config.toml
n_layer = 14
n_head = 2
norm = "layernorm"
norm_place = "pre"
rope_base = 10000.0
attn_scale = 0.0884
init_std_qkv = 0.0379
init_std_up = 0.0543
init_std_down = 0.0543
weight_decay = 0.0
lr_head = 0.00513
seq_len = 256
dataset = "wikipedia_en"
Each number is 128 + 24 x the weight over its row's rms, rounded and kept within 0 to 255. Layers, rows and columns count from 0. The size above them is the row's rms in percent of the matrix's.

# layer 7 MLP up, 1024x256, rms 0.0543, rows 171-195, columns 128-191
size [ 98 108  99  92 100  92 104  98  96 100 104  95 105 105  91 112 101  95  99  92  99  96  86  97  99]
[[152 134 137 151 194 136 108 139 129 153 150 139 117 138 129 144 105 115 117 131 130 119 147 112 146 124 134 134 106 157 124 129 130  99 160 164 102 142 103  82  99 145 146 126 142 145 129  97  96  98 102 129 158 150  90 132 128 131 159 143 146 114 150 124]
 [106 148 130 154 127 116 114 102 129 116 170 104 191 113 143  88 118  91 146 105 130 152 138 126 142 110 165 123  88 118 109 107  90 172 118 134 140 132 115 122 143 132 123 138  97 110 163 147 155 151  69 152 106 145 125 135 125 113 106 164 133 132 145  96]
 [ 65 106 143 167 117 109 158 136 132 110 116 109 143  87 105 133  93 133 125 153 112  86 169 135 112 109 156 138 131 126 139 142 117 102  97 124 101 124 113 135 161 187 171 106 119 152 128  88  72 104 130 145 159 134 179 147 126 143 152 101 117  90 143 112]
 [136 149 124 162 123 108  58  87  95 102  91 110 123  74 143 138 161 135 104 127  97 136 112 101 151  78 137 111 131 137 126 139 127 159 154 162 144 102 131 169 189 118 132 146 151  87 166 110 134 154 101 109 114 133 133 110 143 117 168 138  95 131 123 183]
 [ 98 143  72 120 124  79  93 157 160 135 161 114 151 151 126 102 122 118 123 133 125 135 137 131 134 133  89  72 113 118 141 132 108 117 107 154 115 120 145 137 172 144 117 146 143 101 175 168 130 140 106 105 148 116 171 133 104 111 105 112 116  83 143 160]
 [121 141 107 108 135 115  87 165 189 123 170 128 151 165 130 101 146  80 150 100 122 114 119 155 137 133 129 149 118  97  90 137 181 112 109 148 108  98 127 145 147 169  83 171 124  96 113 151 129 134 121 123 110 167 146 106 139 107 141 103 101  87 138 141]
 [149 131 100 142 135 147 133 117 149 117  78 117 136 153 114 132 173 121 129 154 105  81 109 133 132 123 126 119 117 111 175 143 135 113  92 160 137  92 141 148 101 102 148 172 124 125 148 141 110 142 139 131 162 174  77 126 103 147 130 100 142 111 158  98]
 [109 115 145 147 115 144 145 109  85 154 144 135 153 112 125 105 128 159 132 141 125  90 131 167 126 178  89 108 114 102 142 144 148 127 142 144 160 142 132 133 111 113 121 111  94 131 121 191  98 133 152 108 120 130 113 135  68 141  97  92 130  74 108  62]
 [111 134 110 111 124 140 136 152 130 101 107 124 145 131 111 169 117 142 159 137  72 139 112 126 162 148 118 168 143 129 141 168 138 151 130  91 133 184 115 110  87 137 118 109 127 128 152 125 102 152 103 100  95 116  91 127 125 133 175 122 162 158 115 155]
 [140 164 144 139  86 110 122 153 169 159 110 109 136 105 133 152 149 156  88  98 141  87  99 164 126 161  93 150 161 123 105 143 131 102 152  97 150 129 122 153  99 128 121 122  94 142 120 122 156 131  92 159 136 125 155 132 120 140 163 159  97 116 132 144]
 [144  48 107 150 104 179 146 103 138 111 171 105  88 136 186 152 134 131  92  97 100 118 146 144 166 153 122 121  86 120 120 127 151 150 160 181 119 121 131 154 117 157 134 100  99 144 124 168 112 142 118 135 123 152 180  98 127 133 191 124 110  88  76 125]
 [137 154 118 120 119 128 133 130 120 155 167 148 125 137 134 117  96 121 141 136 113 163 100 167 126 163 146 125 102 146 110 129 131 178 139 169 155 152 163 146 106 127 157  87 157 125 139 134 126 123 103 155 121 127 134 153 106 124 121 134 150 117 114 112]
 [138 124 121 125 137 115 117 152 166 107 123 130 144 119 113 143 131  82 117 137  70 140 151 144 148  94 147 118 110 104 120  98  96 135  73 114 157 106 133 112 180 148 122 142 142 135 168 128 146 132 125  93 110 111 167  79 107 160  67 157 129 140 104 103]
 [139 131 136 103  90  92 113 163 130 171 112 133 129 137 144 138 124 146 161 122 136 193 109 146 164  95  87 114 149  98  90 127  90 111 136 163 151 149 160 142 136 134 142 114 168  99 158 133  86 101 114 151 157 126 117 130  92 103  92 141 135  83 164 151]
 [105 100 169 119 126 137 181 156 152 117  85 122 143 123  93 179  98 177 138 108 125  97 113 122 154 142 121 142 105 141 149 135 117 120 151 176 117 119 118 147 157 136 133 141 113 143 113 119 156 105 116 109 134 132  94 155 127 170 132 106  85 141 113 115]
 [199 143 135 120 137 129  91 169  80 119 128 154 111 137  98 134 170 124 132 119 105 138  89 116 128 127 156 145  89 146  91 174 148 121 131 126 107 119 147 144 187 143 141 167 145 121 177 117 155 142 136 148 142 150 122  85 103  86  93 116 109 121 134 163]
 [109 136 143  96 149  95 116 109 138 109  94 140 147 108 170 119 145 136 125 133 128  79 180 146 170 110  79 118 102  85 101 119 139 131 125 166  79 129 134 154 130 114 145 117 134 133 112 110 101 131 157  85 149 194 138 108 104 162 122 126 121 115 156 105]
 [107 158 132 156 152 144 169 154 140 100 107 142 159 144  77 147  93 118 178 108 112 146 112 127 109 164 121 199 125 114 146 136 103 170  87 160 109  87 115 108 146 165 131 149 143 125 143 145  98 127 129 156 106 147 100 145 138  81 101 152 131 125 118 112]
 [124 170 135 118 159 145 147 175 135 144 126 115 127 100 171 114 111 111  87 121 127 133 131 101 152  97 158 160 128 146 106 158 129 173 133 170 133 164  82 145 163 149 137 125 153 145 134 124 126 154 153 145 152 164 133 108 125 134 152 143  87 103 162 126]
 [151 123 155 179 146 119  84 121 108 101 145 162 193 152 107  80 109 128 155 182 130 103 108 124 112 115 120 125 124 136 155 105 131 163 143 103 135 146 104 102 128 123 103 139 154 116  99 107 142 113 150 127 168 115  88  98 149 119 119 136 124 107 148 172]
 [131 139 161 134 145  92 140 121  96 102 137 124 132 101 171 170 104 134 121 117 107 111 105  94 158  97 144 105 134 106 165 114 127 127 176 128 131 147  98  91  98 160 117 140 168 159 117 115 127 117 121  80 103 175 101 153 101 135 130 106 120 128 153 116]
 [164 123 133 127 103 129 138 128 117 128 142 125  87 108 123 143 129 101 136 138 126 132 167 128 136 128 122 158 102 103 157 156 120 148  88  99 141 147  96 146 136 142 119 116 173 116 144 145 125 116 102 102 103 152 109 122 107 127 151  98  97 117 136 157]
 [ 84 140  93 125 108 105 137 143 143 127 126 137 117 146 140 122 152 168 152  97 169 118 161 174 126 103 130 118 150 133 165 173 122 123 111 161 140 167 152 101 171 158 117 144 171 131  95 161 112 116 121 147 132  85 121 198 118 112 166 146 114 101 141 109]
 [113 137 176 132 118  95 105 147 118  93 176 120 156  99 111 180 127 112 142 143 147 122 147 170  87  96 135  99  92 131 139 124 115 120 129 143 130 157 156 123 136 135 101 159 127 123 161 120 103 138 114  91 166 122 109 127 121 161 131 115  91 155 162 119]
 [165  70 103 127 113 126 157 148 121 150 136 139 147 111 150  76 141 122 145 151  98 111 118 121 181 159 114 109  87 121 126 107 134 120 122 154 116 115 129 132 168 127 134 113 117 173 131 143  99 133  85 140 144 144 177 128 106 173 164 124 117 148 131 128]]
# layer 7 MLP down (transposed), 1024x256, rms 0.0543, rows 171-194, columns 128-191
size [ 93 104  99  97 100  88 107  99 101  97 106  92  97 113  91 108  99  95  98  94 106  95  85  94]
[[132 129 137 169  80 129 144  84 140  98 148 176 132 119 104 104 153 106 133 141 140 134 131 173 154 112 119 120 109 129 120 125 113 141 149 132 166  93 147 149 127 110 144 111 126  84 122 200 132 121 149 182 121 121  91 125 132 143 154 130 113 143  55 109]
 [143 120 126 107 155 137 104 131 112 100 156 125 154 115 124 132 132 101  93 154 157  84  95  92 142  89 134 129 112 145 139 112 160 120 141 149 165 102 120 130 162 133 158 157 195 121 135 125 152 130  98 133 115 105 131 162 154 135 159 109 112 113 137 112]
 [115 143 169 150 101 123 146 127 143 108 135 167 135 109 135 118 119 115 156 151 154 112  80 114 115 174 130 102 131 103 109 158 144 117 147 128 130 125 130 118  96 139 133 141 140 121 150 108  90 112 162 108 145  97 164 122  77 112  91 129 202 169 139  83]
 [ 73 100 147 159 133 131 122 110 126 174 107 126 139 123 124  88 122 116 142 138 130  53 139 129 107 159  92 110 117  96 171 134 120 160 124 138 160 132 119  66 111 144 119 150 127 127  87 115 147 151 144 118 151 131 140 151 126 156  81 182 102  95 146 121]
 [119 149 111 123 145 130 180 130  87 147 122 135  99  92 134 150 139 119 108 110 131 133 154 132 110 124 133 144  98  98 138 107 147 154 167  91 124 129 144 134 146 129 131 119  78 135  84 122  84 167 137 129 185 119 131 122 132 141 144 111 145 141 148 126]
 [141 134 140 124  85 124 149  69 126  93 102 114 165 113 143 152 121 176 118 146 128 151 123  78 133  97 104 101 188 142 161 135 123 130 112 130 123 151 116 138 148 146 156 129 154 111 142 136 128 126 137 131 144 111 119 114 110 154 134 104 111 137 131 112]
 [111 151 118 145 105 108 100 105 126 143 132 107 152 152 137 138 133 148 101 144 141  88 145 105  54 133 160  90 158 186 123  87 162  86 135 118 118  75 120 134 135 126 106 118 137 136  98 113 132 145 160 126 150 116 142 182 116  94 122 187 167 134 131 122]
 [125 128 111 132 157 121 142 190 161 128 131 138 162 103 124  94 116 118 109 162 145 111 144 141 165 124  65 174 114 148 159 168 183 133 118 138 156 107 135 164 134 129 128 113 115  82 135 168 151 152 130 115 144 120 119 111 135 173  95 112 121 105 149 117]
 [114 139  96 171 109  86 122 113 136 127 143 155 142 135 131 164  92 121 138 124 148 115 133 148 119 138 107 117 105 190 135 126 154 132 162 129 151 103 112 156 144 125 156  76  85 134 112 190 136 120 171 114 118 141 135 108 159 165 126 125 112 160 108 124]
 [109  98 107 156 133  93 149 125  98 141 131 127  97 148 124 128 162 124 122 126 115 147 157 131 122 132 135 113 102 159 131  57 108 121 140 174 129 133 170 117 130 149 160 123 145  96  90 109 101 115 137 115 114 103 135 183  76 164 127  95 144 135 103 117]
 [129 116 137 134 125 144 139 158 128 121 122 137 113 135 138 139 108 117  97 164 153 140 143 108 138  37 136 108 112 144 136 111 178 131  99 120  77 152 131 108 133 116 127 152 148 137 145 132 118 126  97 165 126 120 124 113 167 117 129  99 121 154 105 123]
 [171 107 121 182 157 138 117 112 133 107 122 149 113 145 131 144 163 107 106  91 110 112 145 137 121 101 105 115 101  94 131 175 114  96 139 175 126 136 131 123 123 167 130 109 110 111 114 138 138 125 145 147 147 156 123 138 133 134  96  97 156 132 120 132]
 [140 150 124  97 139  96 117 132  83 164 147 170 110 164 123 123 164 115  79 102 126 113 125  97 116 119 160 134  98 145 111  90 106 109  85  97 150 133 150 124 152 128 112 108 157 175 179 123  81 139 148 148 123  96 132 104 103 101 157 160 143 115 141  88]
 [122 107 122  85 142 100 116 157 150 151  96  98 128 122 135 120 117 100 145 173 154 182  83 118 130 108 130 140 160 150  76 145 102 184  99 143 125 170 126  94  85  86  70 107 153 182 165  97 157 126 124 123 105 155 111 111 174 135 136 141 148 134 128 166]
 [125 125 112 177 159  94 138  88 151 104 148 151  83 130 139 129 108 152 136 131 131  84 138 131 125 122 105 171 130 181 121 122 119  83 100 101 147 130 111 131  74 120 126  66 121  94  96 126 131  94 122 161 130 134 111 121 119 129 135 117 165 138 150 136]
 [131 140 151 147 122 168 100  98 155 114  79 130 135 127 106 120 115 138 128 146 114 140  81 123 139 123 149 123  80 178 105  87 129 123 134 146 160 165 109 115 122 104 146 116 138 105 132 152 152 164 128 127  79  94 103 109 155 162 132  89 136 121 130 165]
 [119 112 148 136 106 146 129 133 108 119 116  97 108 144 129 183 133 115 142 104 118 120 114 183 127 152 132 100 122 115 147 139 105 117 133 112 112 120 132 129 102 104 117  95 124 106 120 175 110 134 166 139 144  85 106 105 103 130 129 151 112 112 150 152]
 [118  72 130 116 115 105 103 129 121  85 142 145 126 135  88 146 160 132 127 154 143 120 143 178  78 108 156 107 125 127 112  93 147 154 147 135 128 127 104  94 114 104 108 118 105 126 163  75 122 128 133 136 175 137 147 144 147 127 128  85 153 120 144  99]
 [141 104  96 137 110 129  97 115 150 128 112 129 121  99 115 162 111 155 133 128 126 130 107 134 130 164  92  64 129 133 137 133 100 114 139 104  79 121 158 134 140  94 131  93 105 139 121 122 121 159 138  93 125  89 100 127 119  93 107 126 155 139 135 132]
 [140 135 125 162 125 124 117 146 119 122  99 179 115 151 139  73 125 144 140 152  98 180 111 145 114 116 119 125 151 134 108 140 120 141  98 124 173 126 134 143 114 152 141 137  92 134 126 129 177 169 175  83 150  64 111 130 139 116 119 154 139 157 125  77]
 [179 157 124 140 120  87 107 109 114 130 143  97 127 144 123 135 102 140 124 109 126 100 106  98 142 141 114 100 160 122 123 149  94  89 151 140 142 133 146 172 143 121  95 131 144 165 110 144 108 128 127 137 132 129 121 138 147 118 149 155 105 120 131  83]
 [143 148 104 126 128 159  99 130 132 113 135 130 134 167 133 121  73 144 165 136 144  83 134  92 122 134 123 148 116 128 108 100 122 126 148 128 100 131 140 170 134 128 124 125 123 104 123 158 106 146 150 151 161 145 135 144 144 137 114 164 155 140 128 157]
 [130  66 132 126 150 115 104 144 135 146 135 139 152 139 117 136 106 124 130 134 107  98 131  73 130 139 143 116 115 120  72 118 127 153 146 102 122  96 124 114  78 131 140 138 142 149 129 112 140 148 137 117 127 186 175 106 126 123 123 113 140 151 115 118]
 [138 155 120 114 136 157 140 141 151 153 128 122 131 134  88 143 121 169 128 136 121 149 101  97 155 136  77 159 147 132 123 153 118 123  78 141 127 120  82 118 114 134  93 130 166 156  77 102 170 141 108 158  68 120 108 126 148 148  95 153 110  94 109 130]]